config = dict(
    n_layer=12,
    head_dim=128,
    d_mlp=704,
    activation='swiglu',
    norm_place='pre',
    parallel_block=False,
    init_std_o=0.0,
    beta2=0.98,
    schedule='wsd',
    doc_mask=True,
)
Each number is 200 + 30 x the weight over its row's rms, rounded and kept within 0 to 999. Layers, rows and columns count from 0. The size before them is the row's rms in percent of the matrix's.

# layer 3 attention value, 256x256, rms 0.111, rows 28-41, columns 0-255
105,251,194,233,232,184,187,142,176,175,257,176,234,231,217,232,184,216,233,201,252,185,179,221,185,199,208,203,227,229,216,122,219,184,206,210,199,174,201,206,154,222,176,173,169,138,137,156,223,196,174,233,215,184,209,225,224,182,140,221,196,213,199,217,195,211,214,156,196,197,222,237,207,208,206,267,224,192,232,182,193,204,218,190,226,144,207,201,175,285,145,197,167,217,170,107,141,141,179,196,263,216,201,185,196,201,208,159,178,202,223,199,266,181,233,229,214,240,187,231,192,196,226,156,239,190,212,168,230,233,219,217,170,155,188,194,181,258,212,203,272,182,197,227,171,195,158,187,173,185,203,225,188,179,184,251,196,190,192,237,197,207,169,231,189,167,229,186,224,247,209,178,206,203,218,234,155,190,265,162,204,177,236,191,238,173,183,206,166,235,179,199,231,236,176,183,193,177,226,161,213,239,218,225,223,220,206,175,187,180,216,196,192,214,196,234,216,235,187,119,291,222,201,229,225,179,182,191,222,191,188,203,197,168,173,214,187,210,229,210,170,199,259,200,195,197,231,270,137,212,194,197,149,190,125,185,212
110,200,187,177,203,171,186,220,199,231,204,200,173,142,184,214,198,240,205,178,206,211,150,173,182,192,218,200,201,156,210,144,230,185,180,230,231,207,150,274,189,187,210,242,214,202,178,236,210,141,137,198,173,248,187,233,203,252,216,237,201,174,177,150,177,214,196,242,245,151,157,167,129,178,193,186,182,249,169,229,179,182,245,207,159,211,95,202,233,198,257,182,161,200,201,247,230,198,260,180,177,193,215,168,208,228,229,238,223,206,225,227,200,169,182,239,161,172,225,255,162,204,201,183,224,271,215,205,194,150,210,174,172,204,199,172,210,231,220,200,191,231,204,193,196,225,185,197,235,224,199,220,149,226,187,174,166,177,175,188,209,168,123,172,237,199,173,200,219,145,229,190,154,181,173,188,189,209,240,216,206,150,140,221,195,221,222,183,227,203,207,232,216,181,269,166,178,121,193,237,247,172,187,204,221,221,156,188,181,160,186,197,231,238,181,200,188,244,168,150,206,229,185,193,237,211,206,205,214,199,203,198,177,231,228,273,160,254,230,185,171,205,242,222,174,217,159,208,203,217,200,150,192,218,207,186,181
104,217,177,202,222,177,206,246,226,164,198,232,183,192,188,155,197,229,214,162,174,155,189,184,262,219,160,225,168,246,196,131,223,164,248,238,154,206,187,197,254,191,192,218,205,204,160,175,162,262,195,145,183,112,197,196,219,186,213,202,232,214,231,219,167,143,131,229,125,177,221,246,136,193,193,252,204,157,188,235,197,233,156,182,186,208,214,151,201,201,246,178,155,162,179,234,173,203,224,218,231,187,184,209,213,292,176,182,247,205,182,210,196,205,203,223,162,193,204,244,176,198,190,184,217,151,193,172,200,181,160,167,242,145,229,126,180,183,220,185,233,183,172,244,225,222,179,181,221,206,166,250,169,180,230,180,204,170,211,183,181,220,221,238,178,218,214,251,203,179,219,185,151,191,226,182,227,191,206,201,237,189,181,188,171,210,160,221,168,197,228,195,175,215,149,263,194,140,209,202,201,169,191,159,179,193,184,260,212,156,204,173,215,186,180,224,193,186,189,166,159,182,200,210,175,238,231,169,184,207,197,215,186,219,155,240,197,241,174,251,238,132,253,177,209,211,201,187,233,203,189,175,197,229,198,178,222
103,172,151,165,184,213,191,173,180,151,161,200,231,194,180,220,235,194,182,166,180,157,183,203,270,184,212,147,183,209,180,193,163,192,164,175,217,177,169,227,230,206,218,221,154,185,213,175,240,220,203,201,219,174,229,196,171,308,196,203,195,244,229,188,142,210,240,249,195,190,194,206,179,171,208,210,150,263,205,202,265,223,199,209,204,161,250,241,173,179,194,209,156,261,180,186,227,158,201,208,157,154,197,174,171,189,155,251,223,185,251,229,217,204,232,225,205,169,223,197,196,178,210,201,146,177,182,186,223,190,188,266,206,177,215,182,216,220,155,190,181,204,164,205,205,207,201,216,199,146,229,217,206,201,213,156,205,194,203,190,249,217,234,137,161,163,211,190,210,261,211,193,205,184,196,188,232,150,209,151,249,151,209,252,264,178,206,220,211,191,232,212,180,206,167,145,194,232,237,207,185,219,222,230,219,207,306,202,238,206,236,204,194,197,179,210,198,157,206,212,232,150,210,180,186,223,310,188,182,214,246,213,206,232,239,169,238,220,201,163,263,166,196,211,183,177,211,206,200,213,203,232,209,194,242,187,229
098,169,145,158,213,192,157,193,187,232,173,192,242,137,170,215,210,220,213,138,163,211,190,179,203,172,199,175,185,202,209,209,219,210,135,174,172,196,155,172,246,209,188,190,216,161,227,257,189,195,243,255,168,212,229,218,226,176,239,205,191,195,202,200,187,148,175,264,217,187,236,165,199,214,166,214,150,178,179,170,252,235,236,183,175,184,164,136,202,178,219,186,258,125,177,222,233,218,166,154,190,223,168,188,202,228,205,172,159,176,264,243,206,173,173,149,201,265,245,158,187,220,190,202,247,180,234,244,191,236,189,219,139,153,185,231,210,194,206,216,191,155,144,203,213,221,209,206,125,203,172,165,204,164,205,192,196,223,212,153,215,158,160,163,254,197,200,215,216,189,218,172,185,231,213,213,189,217,202,257,197,191,217,241,181,226,254,181,187,179,178,193,223,198,123,202,118,214,212,250,199,215,189,161,204,215,134,142,198,206,209,183,243,220,192,154,177,201,171,214,214,190,193,198,223,181,174,141,179,193,172,242,223,206,205,234,178,202,213,204,168,194,222,158,217,207,196,186,196,161,221,200,153,191,159,209,166
105,152,208,163,215,236,163,161,195,166,204,161,209,168,219,162,227,199,196,210,205,140,168,163,138,232,167,191,190,147,206,181,201,238,162,197,180,202,208,209,174,211,238,208,201,243,177,247,182,237,188,192,280,180,164,188,230,172,211,188,198,247,204,183,168,208,158,209,207,175,200,168,231,246,205,183,174,187,194,170,163,143,210,286,160,233,264,173,170,248,165,192,200,188,246,145,247,192,205,200,196,193,174,165,193,174,187,198,186,214,161,156,233,180,181,227,187,199,253,196,200,198,177,177,198,198,201,204,109,238,217,212,237,177,225,218,155,191,220,179,249,208,236,228,167,171,139,172,164,166,229,120,215,212,197,201,186,179,209,208,188,183,197,220,157,201,249,161,177,226,251,216,200,227,180,202,128,176,229,177,172,158,178,169,218,194,187,184,207,196,225,195,202,199,272,221,164,184,156,153,232,203,183,179,231,208,213,207,244,219,219,203,174,165,168,171,176,144,183,194,203,230,220,209,235,157,171,202,208,226,149,208,203,168,186,178,241,204,173,197,196,278,208,198,205,220,263,184,193,173,189,165,178,121,189,205,232
103,232,154,220,181,183,238,192,165,280,223,198,213,187,183,235,189,224,188,194,137,256,208,239,185,238,172,213,218,222,241,167,211,163,172,190,192,191,168,191,237,227,162,198,178,192,213,198,168,197,214,230,188,229,235,178,146,169,194,147,167,180,223,280,200,206,184,236,204,207,219,222,127,205,186,193,173,215,220,235,220,187,188,207,186,188,241,149,202,108,178,232,179,186,160,171,207,217,222,193,241,228,217,155,182,216,215,215,229,177,191,233,210,214,233,188,189,169,159,203,147,177,198,197,218,197,136,208,199,232,132,240,198,131,195,121,244,229,167,199,96,228,173,220,191,223,176,228,248,185,241,190,194,206,235,194,227,190,224,169,200,210,156,271,161,178,194,176,189,228,186,141,220,151,227,162,191,159,190,200,206,175,193,222,184,225,253,218,227,193,229,192,177,199,217,174,172,231,235,214,184,213,224,234,176,199,230,160,135,161,232,154,230,193,187,195,235,166,217,202,177,214,215,221,234,134,181,133,165,182,223,227,207,179,207,211,180,157,231,203,200,201,162,205,179,190,201,224,176,219,203,250,211,188,211,193,176
105,190,212,208,199,191,165,208,156,220,192,174,180,164,215,229,189,205,224,231,205,219,203,181,189,232,291,171,241,193,201,232,166,211,190,137,150,200,211,229,229,154,197,234,234,190,172,203,185,198,224,263,200,166,214,265,226,183,215,169,187,215,254,212,208,231,187,232,180,209,157,205,225,206,169,235,191,157,216,199,175,227,198,200,197,163,195,206,188,195,155,183,196,269,149,178,227,227,162,175,170,244,188,188,163,206,206,193,209,190,218,181,158,178,185,229,210,159,214,270,218,264,230,151,197,209,251,248,198,149,175,189,215,156,163,167,182,162,114,158,199,176,204,236,221,191,175,133,218,208,199,235,220,190,146,253,182,252,179,192,197,161,235,203,205,194,236,209,159,223,214,252,201,199,206,171,93,245,197,227,213,167,246,163,194,203,194,189,177,220,221,164,247,195,188,194,191,185,215,242,236,221,211,190,250,182,244,169,221,183,215,147,182,185,216,202,205,241,198,179,182,240,196,185,124,214,173,199,229,168,163,203,177,149,211,198,183,158,233,244,211,236,161,244,189,175,212,174,212,197,237,201,218,211,250,190,177
109,257,165,187,159,186,126,240,207,218,166,190,200,157,198,220,168,198,200,247,189,164,201,207,206,191,264,212,204,200,204,191,208,217,162,188,220,178,208,196,180,237,158,216,226,211,183,193,140,200,229,240,261,185,138,206,219,186,216,176,191,228,141,197,251,185,203,223,138,198,220,222,227,173,209,174,196,274,207,229,184,185,191,159,203,190,198,205,181,191,216,203,186,168,151,230,234,218,217,190,192,208,230,199,193,229,223,142,202,184,150,173,219,195,157,199,222,232,212,187,195,184,206,175,178,208,220,194,184,209,184,218,220,205,236,209,159,163,190,175,197,204,191,166,230,212,146,112,266,223,159,161,196,246,209,216,223,209,157,252,144,223,203,227,177,219,154,208,167,192,228,206,217,229,150,199,197,208,223,118,211,215,224,222,133,190,213,182,223,169,201,170,166,210,281,209,243,189,243,260,198,193,230,240,181,177,163,271,224,168,236,158,203,241,150,227,221,186,190,216,212,219,231,189,193,109,204,170,247,225,177,214,204,204,178,156,225,243,232,251,206,148,143,188,230,165,198,199,224,219,185,190,183,205,241,217,197
107,237,259,155,147,167,228,168,159,118,185,162,172,258,194,223,181,241,160,192,207,184,160,185,220,203,213,193,142,204,173,173,206,187,227,214,194,175,221,237,212,199,185,270,189,166,130,232,248,216,191,156,204,177,192,163,141,168,218,150,171,216,245,191,208,197,187,118,204,180,198,201,198,226,166,214,199,218,191,210,146,226,243,155,155,184,164,156,223,148,243,222,208,217,205,156,214,168,201,186,185,197,184,211,231,216,208,223,211,175,117,219,231,173,163,165,160,202,221,193,188,160,216,227,205,203,213,172,213,193,197,279,163,173,172,128,186,249,207,196,221,176,215,201,183,213,209,194,206,202,204,163,184,183,188,272,164,209,272,157,175,160,208,213,215,241,188,205,185,215,199,222,247,201,182,198,246,217,221,206,177,171,211,228,220,191,209,219,216,171,173,202,205,207,226,176,242,246,187,162,196,219,207,194,256,226,202,203,193,246,195,242,205,247,194,177,221,226,184,177,194,232,223,200,181,149,181,226,169,131,203,201,161,192,209,134,155,206,193,245,234,150,157,223,204,204,213,218,202,154,224,169,234,202,248,208,190
099,195,153,187,202,224,179,220,201,167,224,200,235,195,194,181,230,231,202,208,200,195,261,313,207,212,172,203,262,173,188,180,179,118,210,185,162,211,252,198,237,193,199,200,210,138,184,183,205,184,197,225,213,181,200,226,199,183,264,202,191,248,166,220,239,180,181,149,194,218,159,204,259,169,204,176,172,199,217,211,228,152,154,161,205,233,232,226,209,206,220,168,209,212,235,163,162,184,168,211,199,144,152,221,204,206,155,190,171,214,191,208,209,190,205,204,200,271,247,181,128,194,212,194,175,203,244,192,182,190,250,206,231,135,183,206,220,151,254,179,241,190,147,220,219,199,168,219,254,236,193,137,182,176,188,168,262,202,148,205,202,173,215,194,213,174,233,135,210,208,203,215,188,192,176,238,222,188,242,167,225,168,197,232,218,165,200,245,221,201,178,214,196,186,234,190,195,191,195,196,197,210,181,257,175,121,156,198,200,190,232,230,239,196,158,202,210,226,131,191,222,165,206,192,230,150,213,197,208,183,209,143,178,177,217,242,243,210,217,201,174,177,178,181,214,217,173,266,248,214,231,260,233,189,215,189,226
107,182,210,280,219,255,189,209,177,201,206,163,190,242,180,221,194,242,204,233,165,211,180,184,130,208,213,232,183,200,142,200,245,200,187,176,189,220,186,225,164,194,214,138,260,210,226,152,196,180,159,178,202,174,233,241,190,164,272,222,201,159,223,150,211,199,232,172,172,181,195,202,205,246,237,214,182,142,266,189,193,152,237,215,249,169,220,196,183,185,220,176,203,207,205,213,172,198,201,147,222,144,210,224,177,171,166,201,210,144,161,193,215,219,201,175,212,190,196,139,178,196,179,187,145,177,223,231,208,175,221,231,180,203,194,169,256,166,213,170,198,185,176,228,178,194,191,215,229,216,166,185,256,190,176,213,239,172,241,183,221,201,194,181,234,146,276,207,230,189,191,183,241,183,198,187,218,228,170,240,195,231,199,210,217,194,225,223,177,226,202,238,212,203,224,200,251,190,177,285,198,171,185,189,220,194,228,218,202,125,226,210,186,207,255,227,184,189,190,198,254,196,212,192,214,203,151,145,213,242,236,158,223,165,194,203,101,224,274,208,184,207,249,181,195,187,176,212,199,163,217,263,207,218,225,151,234
107,159,209,176,214,229,215,153,201,199,201,196,224,183,166,213,211,220,150,181,204,252,198,159,202,254,214,168,208,172,183,210,249,132,175,175,184,167,264,214,250,235,113,202,157,247,185,221,228,144,208,215,139,213,228,241,175,279,182,234,201,241,152,246,239,182,201,187,225,174,225,238,202,233,190,192,212,213,213,204,213,187,171,240,195,188,201,207,176,185,239,211,176,224,178,189,163,250,170,222,190,202,204,163,155,227,242,227,216,191,193,219,160,198,211,238,250,143,215,203,262,269,220,171,199,200,214,173,168,268,249,175,237,177,263,188,197,174,200,134,227,163,162,181,216,202,220,196,158,230,201,212,210,230,229,177,203,153,244,193,194,180,184,262,183,137,214,236,235,219,246,238,147,180,213,222,196,194,218,197,151,252,177,247,222,183,218,204,212,215,193,192,264,184,149,220,202,176,207,140,223,250,232,224,235,188,199,254,224,161,210,247,201,192,199,182,189,187,201,233,192,197,202,231,201,226,226,195,224,223,173,207,195,218,170,198,184,224,165,217,219,179,175,256,218,182,164,197,207,226,195,217,218,200,224,187,161
110,159,197,205,176,196,206,201,149,177,153,213,195,206,185,211,186,274,240,216,192,271,205,178,236,172,212,215,178,158,251,211,243,179,245,209,244,184,134,249,215,191,199,237,179,226,216,194,226,200,234,164,220,217,204,201,218,177,150,195,182,232,170,176,157,228,186,280,187,221,144,184,182,172,180,248,231,154,230,215,186,187,173,226,144,191,190,185,187,211,186,212,206,233,238,201,253,174,187,173,137,223,194,161,267,223,198,214,193,174,195,210,193,198,235,213,195,204,207,203,212,186,215,209,178,207,216,259,195,201,210,190,120,213,154,289,162,157,200,228,242,210,211,223,137,287,185,210,178,235,205,207,162,211,226,174,172,199,186,177,160,193,193,204,155,217,162,171,179,242,216,192,210,216,163,218,185,173,257,232,199,168,176,221,191,196,195,192,216,189,200,175,199,180,140,163,214,270,238,219,161,228,228,178,218,216,235,254,192,191,185,205,216,197,125,201,267,166,166,229,228,241,186,214,182,207,180,207,197,229,202,145,211,227,194,227,191,226,191,197,205,190,264,244,190,166,161,204,200,170,171,174,224,204,176,262,168
# layer 3 attention output (transposed), 256x256, rms 0.0988, rows 28-40, columns 0-255
105,239,181,187,229,239,218,244,221,198,238,184,175,177,232,196,214,155,206,215,243,175,203,204,173,201,212,233,232,221,215,186,212,176,235,165,241,160,202,263,290,179,246,182,256,154,210,219,219,195,216,142,232,155,215,205,153,218,153,203,181,190,194,251,241,177,200,193,213,184,263,147,184,187,171,212,229,202,180,192,224,179,184,214,181,225,238,222,221,227,184,214,168,198,197,196,225,185,151,183,213,185,182,221,209,200,245,200,181,165,190,253,229,226,195,177,197,200,232,147,202,191,158,198,209,275,224,216,183,237,151,175,217,176,237,209,267,243,221,224,213,193,189,204,163,226,170,239,217,164,229,277,234,210,209,173,230,178,169,250,208,223,199,193,221,232,283,186,216,240,191,237,265,219,209,200,213,215,200,178,178,220,190,175,209,150,226,230,198,161,183,166,226,245,199,224,246,140,240,293,171,194,214,173,195,186,174,190,203,206,154,208,241,167,243,195,216,198,236,166,243,213,205,226,182,225,199,184,210,253,221,177,195,191,173,252,212,134,226,172,208,223,225,243,191,172,231,179,149,203,231,206,166,196,160,162,225
109,148,183,246,202,164,212,195,196,216,195,235,218,212,159,180,204,190,228,157,203,220,225,241,251,154,190,190,214,247,219,239,200,161,181,212,182,175,221,211,209,225,257,223,209,194,210,203,217,208,202,252,179,198,208,169,253,210,211,180,256,228,184,230,191,229,255,152,188,165,155,191,223,198,257,210,186,214,214,266,175,217,243,215,174,204,191,185,203,204,174,237,248,242,235,211,202,239,216,258,163,193,224,181,217,162,204,208,209,165,200,204,215,238,224,256,177,209,188,246,204,122,263,225,209,183,190,179,196,188,180,182,159,188,182,177,189,196,220,249,189,216,166,254,210,162,189,241,214,214,234,215,186,238,240,216,180,218,157,176,203,223,193,203,189,178,243,169,218,236,205,182,210,236,170,287,157,176,184,193,219,153,167,243,212,183,166,172,144,198,201,229,223,211,153,190,190,183,248,198,239,235,219,191,131,182,173,268,235,210,179,172,201,195,219,190,185,205,175,203,266,150,179,206,241,176,207,225,206,141,235,171,179,173,209,211,143,205,269,261,160,160,194,195,172,164,174,238,161,184,169,253,219,246,190,161,196
107,161,161,177,161,233,261,215,233,190,219,205,232,224,196,213,233,226,167,190,213,182,212,181,240,193,211,182,228,157,228,252,199,215,203,229,166,240,229,186,209,264,147,173,198,214,202,233,243,184,192,131,256,195,174,249,186,153,248,233,185,175,165,186,185,201,179,212,211,179,167,223,153,181,162,206,208,208,177,159,215,189,211,174,221,203,237,233,176,238,210,173,238,206,220,172,171,238,184,201,255,176,112,271,254,214,215,246,184,179,243,177,170,212,238,185,191,227,224,195,178,190,192,183,224,191,191,196,175,223,164,190,196,251,165,159,248,229,216,242,209,164,171,186,212,218,208,209,241,207,204,191,231,232,204,216,219,245,162,269,239,230,237,185,206,216,194,208,219,181,256,205,206,195,223,239,212,167,203,182,219,201,220,169,171,230,185,208,207,184,201,184,180,249,253,244,162,208,187,190,195,131,214,200,182,144,195,274,183,220,180,239,206,244,136,231,248,218,189,182,200,210,189,202,150,138,211,174,180,209,214,232,237,180,131,235,216,223,238,247,142,204,184,168,148,223,140,222,178,217,179,195,214,200,180,173,180
105,217,253,158,148,200,182,218,188,194,211,222,215,220,221,200,250,219,214,177,134,157,199,157,202,218,163,207,220,163,262,225,130,145,212,162,224,185,157,240,184,216,215,258,211,219,164,249,267,242,203,206,189,188,191,206,172,214,178,217,192,254,235,203,155,190,188,209,203,147,162,240,211,205,172,232,217,178,211,194,191,267,215,226,202,182,170,247,205,211,204,201,194,244,183,218,229,154,199,224,159,187,219,174,221,165,189,214,248,188,225,235,148,214,227,197,210,222,166,253,196,219,228,182,165,208,189,261,182,196,179,226,213,201,192,191,229,224,168,177,193,193,146,170,210,181,134,148,147,222,195,176,132,218,210,211,131,205,187,215,235,149,174,202,183,171,213,171,180,209,153,267,172,224,212,163,180,211,188,240,204,233,225,219,227,235,201,149,176,199,219,212,184,259,204,224,246,219,216,209,213,226,206,199,189,198,210,185,189,239,225,244,256,197,186,208,230,220,157,258,245,208,198,247,181,179,213,214,212,277,146,182,182,252,226,199,165,186,234,216,243,195,188,186,193,217,210,191,146,242,222,170,156,179,188,251,228
098,171,170,164,265,186,151,219,236,210,180,197,192,194,172,176,193,218,212,157,251,214,195,168,204,185,227,176,197,225,212,247,234,211,244,187,183,235,196,220,193,210,195,191,190,247,162,224,153,196,204,210,232,156,188,218,251,149,208,229,172,226,199,160,218,224,217,153,232,182,262,226,225,184,181,190,181,206,220,192,176,197,217,184,177,213,226,175,149,216,164,236,228,176,156,180,189,211,256,236,187,229,213,172,268,189,241,115,161,218,244,204,229,127,184,242,184,193,265,226,189,174,180,200,203,201,206,219,175,176,205,189,251,231,169,218,155,175,216,216,122,197,172,186,208,223,147,191,240,195,208,194,203,187,165,135,92,184,203,194,159,188,203,192,239,189,224,235,254,215,158,199,156,206,202,187,150,167,192,243,243,202,218,235,196,171,211,223,191,177,211,244,186,212,219,128,213,228,211,207,193,184,202,181,203,214,224,209,192,179,215,190,194,249,180,181,203,158,219,132,229,193,201,175,160,209,177,180,247,183,191,227,142,217,201,190,167,224,200,231,182,148,201,144,242,227,287,214,258,202,188,208,178,206,207,194,188
108,184,209,193,224,211,157,175,142,236,202,199,216,173,160,210,214,180,222,178,175,252,217,243,177,198,123,256,226,189,221,133,204,182,224,191,206,193,148,228,241,215,202,225,242,184,244,253,149,161,194,185,223,232,193,200,221,230,207,194,200,284,225,172,224,237,178,242,221,208,192,214,248,202,201,193,158,217,214,232,199,205,149,239,215,170,203,167,205,210,179,185,203,203,285,181,221,229,275,150,240,183,202,149,152,231,203,212,142,145,165,198,235,178,261,204,255,196,239,167,219,226,169,225,217,220,172,233,141,185,204,181,222,183,190,234,177,202,166,185,136,158,195,178,239,220,198,210,107,210,187,175,208,151,149,195,226,171,195,220,219,218,237,196,229,177,190,236,221,176,189,185,218,230,197,201,209,216,191,153,199,235,147,166,238,212,212,219,203,216,230,150,181,219,282,183,189,185,184,209,217,214,172,155,186,181,196,206,211,177,171,151,259,188,178,220,186,178,205,227,144,166,202,204,194,145,187,201,198,211,234,135,175,225,188,211,179,197,194,167,192,199,214,206,174,176,209,180,177,138,222,173,184,199,225,201,202
100,207,200,191,167,172,167,229,215,194,221,191,188,266,152,229,214,235,195,205,167,186,236,202,218,180,224,243,245,203,209,198,229,102,183,182,229,195,203,226,155,216,219,206,240,191,114,254,217,160,223,208,216,271,257,211,199,196,235,221,229,203,177,198,202,240,160,193,188,224,232,214,221,253,211,190,246,188,224,157,121,184,200,205,223,203,222,200,203,204,184,247,180,202,181,303,186,230,179,187,183,225,200,205,218,162,195,202,218,142,209,203,172,228,174,238,117,205,229,184,167,228,203,170,174,145,192,169,176,188,172,230,230,218,236,229,232,195,213,176,185,197,158,264,183,230,244,173,226,202,195,208,226,185,184,216,188,186,194,226,217,173,170,202,176,250,241,209,202,191,189,212,221,165,172,199,187,182,167,269,207,172,231,153,175,183,238,215,197,166,153,170,97,169,202,248,180,234,203,214,179,206,233,209,202,215,215,206,175,209,194,253,203,188,234,216,221,211,180,188,210,242,223,216,167,256,207,206,233,191,183,222,131,226,191,226,152,240,191,192,239,218,211,248,230,237,185,214,192,267,213,185,201,201,211,216,152
103,173,188,227,227,239,144,260,195,206,256,192,187,210,213,263,255,194,203,194,239,191,250,180,170,197,227,226,230,191,200,206,213,141,214,190,174,186,206,181,174,154,202,217,163,204,211,192,146,224,182,198,172,192,238,197,236,182,254,179,177,153,234,261,215,167,173,225,226,227,182,228,217,203,198,179,197,225,225,210,187,206,188,154,205,168,201,185,240,210,191,159,238,227,226,202,213,248,217,182,235,162,207,213,261,218,223,254,226,217,269,197,185,214,201,213,173,185,191,167,228,216,188,194,221,164,191,174,242,205,194,195,218,195,249,152,176,239,166,183,177,227,215,227,204,212,147,273,235,146,166,193,222,225,225,233,203,213,164,178,175,157,236,169,266,201,151,178,218,174,189,239,220,225,205,163,195,209,216,171,166,147,221,187,190,216,169,192,149,146,237,193,189,195,218,190,270,174,210,219,193,224,184,272,211,163,160,172,209,182,200,149,234,209,206,236,134,226,237,202,178,221,204,176,227,196,192,204,177,163,243,220,218,179,290,211,229,161,211,206,162,232,145,173,242,171,192,220,170,228,219,189,201,162,234,274,165
108,163,168,246,176,165,160,211,211,168,226,216,165,247,190,247,238,239,227,228,176,167,233,195,203,236,271,179,188,206,195,202,196,215,150,159,125,236,221,189,128,243,189,225,157,159,243,192,189,218,274,167,153,206,225,231,236,195,202,215,192,209,232,212,217,200,189,207,191,207,218,221,180,97,169,168,256,164,210,157,210,190,158,168,160,207,227,192,238,200,210,163,180,189,218,227,204,205,190,229,150,214,248,192,200,218,209,227,225,195,176,246,218,237,162,224,252,200,243,178,230,239,247,204,261,161,220,170,226,149,168,201,212,217,206,209,199,194,253,227,193,184,178,253,214,120,196,245,160,181,221,177,162,217,167,188,209,245,195,240,216,188,193,235,237,208,202,202,251,158,208,194,211,177,194,207,184,188,205,109,231,224,185,179,225,191,210,189,189,200,234,219,175,236,250,214,152,206,218,147,245,214,189,191,211,207,246,142,212,180,194,230,192,164,204,130,210,236,199,217,150,205,206,221,198,163,215,176,177,147,199,225,174,214,177,199,200,202,182,194,165,151,234,208,209,180,170,220,201,207,189,184,205,210,185,167,169
107,198,264,178,190,197,174,168,215,212,213,225,230,256,240,220,203,219,194,181,189,216,207,241,168,240,206,191,158,221,156,229,226,198,170,252,228,166,241,182,172,186,177,254,263,179,125,168,212,224,177,206,223,163,200,176,166,185,214,179,196,212,244,190,233,178,182,242,209,202,148,214,193,160,175,264,196,284,229,222,196,199,206,200,218,202,193,210,213,217,213,197,259,205,277,249,165,168,149,242,188,212,171,162,196,246,163,168,163,168,207,154,221,179,207,197,209,213,250,197,148,211,200,240,219,239,229,202,235,185,207,170,239,203,237,253,164,218,276,216,184,142,128,207,198,220,182,143,180,178,224,189,224,196,222,166,141,168,232,214,208,183,252,210,197,269,209,214,174,195,206,216,275,188,200,180,240,194,180,165,201,175,176,218,210,227,206,194,184,175,220,166,219,218,202,215,235,169,221,220,200,233,222,162,235,198,160,220,199,205,218,212,216,162,221,197,256,198,227,205,241,186,245,190,233,210,175,162,205,213,187,181,155,176,218,203,208,184,238,194,209,189,176,259,198,205,118,207,190,137,192,215,201,196,262,187,226
103,207,171,153,211,172,116,226,164,202,233,201,168,202,200,141,230,191,177,202,154,223,155,223,214,198,158,176,227,216,181,180,204,181,214,223,181,222,207,185,236,208,161,213,203,170,209,225,215,184,208,248,183,205,231,193,219,229,202,247,173,271,198,231,215,190,191,211,192,123,175,222,176,192,204,212,231,209,197,96,217,202,184,193,208,186,233,212,190,164,161,245,260,164,205,226,252,219,189,176,171,220,201,219,205,231,177,209,233,194,213,177,276,143,155,192,248,231,238,157,209,181,188,198,241,223,255,223,211,151,154,215,200,212,256,199,196,187,208,272,192,194,175,211,177,203,237,201,239,195,196,207,225,218,205,207,224,208,158,205,231,226,214,244,189,179,285,140,232,197,169,178,205,236,237,157,178,270,168,199,193,165,184,195,184,209,189,224,195,227,233,170,255,173,212,182,247,227,157,167,199,243,191,174,179,232,238,151,173,217,218,208,248,170,159,188,203,242,189,219,167,244,142,181,137,177,218,240,178,217,199,207,191,194,178,204,192,167,161,240,199,164,179,231,236,174,217,152,221,191,239,207,211,224,152,213,207
104,154,240,180,189,207,146,270,232,162,216,173,155,196,224,170,196,212,170,196,147,249,151,235,207,212,238,243,196,220,209,213,240,209,219,201,188,123,236,183,208,205,225,125,238,182,211,169,188,144,213,251,185,223,248,187,196,184,244,168,226,204,225,176,190,185,172,215,192,208,225,152,148,221,176,210,155,163,210,229,163,217,223,175,235,153,222,168,141,242,243,238,237,149,229,185,198,220,166,175,205,124,234,237,181,187,180,177,197,210,206,154,166,184,228,179,203,228,167,184,184,209,222,167,225,174,256,274,206,161,168,245,258,167,163,184,236,184,228,252,255,189,191,201,203,183,184,212,162,216,244,151,186,210,164,236,207,162,195,181,190,254,213,196,191,185,165,163,205,189,158,202,216,227,183,209,216,286,220,214,243,206,223,177,205,196,170,243,199,224,205,213,220,160,200,195,220,167,218,246,216,196,238,177,236,245,187,220,170,206,138,212,224,172,225,190,166,215,178,179,195,208,214,205,181,249,228,216,208,195,169,192,205,192,242,236,172,200,204,213,214,224,226,210,229,175,255,168,202,230,166,137,203,218,192,188,212
106,208,159,231,220,201,170,244,149,256,231,235,170,189,241,217,244,191,211,154,192,269,174,210,262,210,217,125,196,185,192,218,193,194,192,152,237,216,243,246,193,223,192,251,222,234,170,226,170,212,244,205,243,189,235,203,181,225,242,261,216,204,175,249,190,180,185,210,192,211,178,221,232,239,180,180,240,239,152,170,167,201,200,175,180,185,155,254,206,174,143,187,195,193,195,211,141,252,273,206,156,179,178,230,200,188,246,194,199,171,191,199,220,220,153,193,217,205,165,150,198,168,158,195,187,165,256,187,154,198,187,193,204,173,184,160,243,239,216,181,196,192,193,209,245,207,184,162,182,211,228,178,188,211,230,210,179,177,249,154,224,212,201,200,201,165,151,212,194,223,210,207,198,239,175,212,207,186,215,166,236,207,273,203,129,219,150,189,200,258,216,220,243,184,226,216,182,192,140,170,206,196,151,213,195,201,118,227,296,192,209,224,192,231,224,251,193,210,199,188,169,229,175,221,211,222,190,210,210,208,134,208,200,207,207,221,190,212,232,230,231,208,227,157,213,187,199,215,163,224,231,227,165,161,170,229,241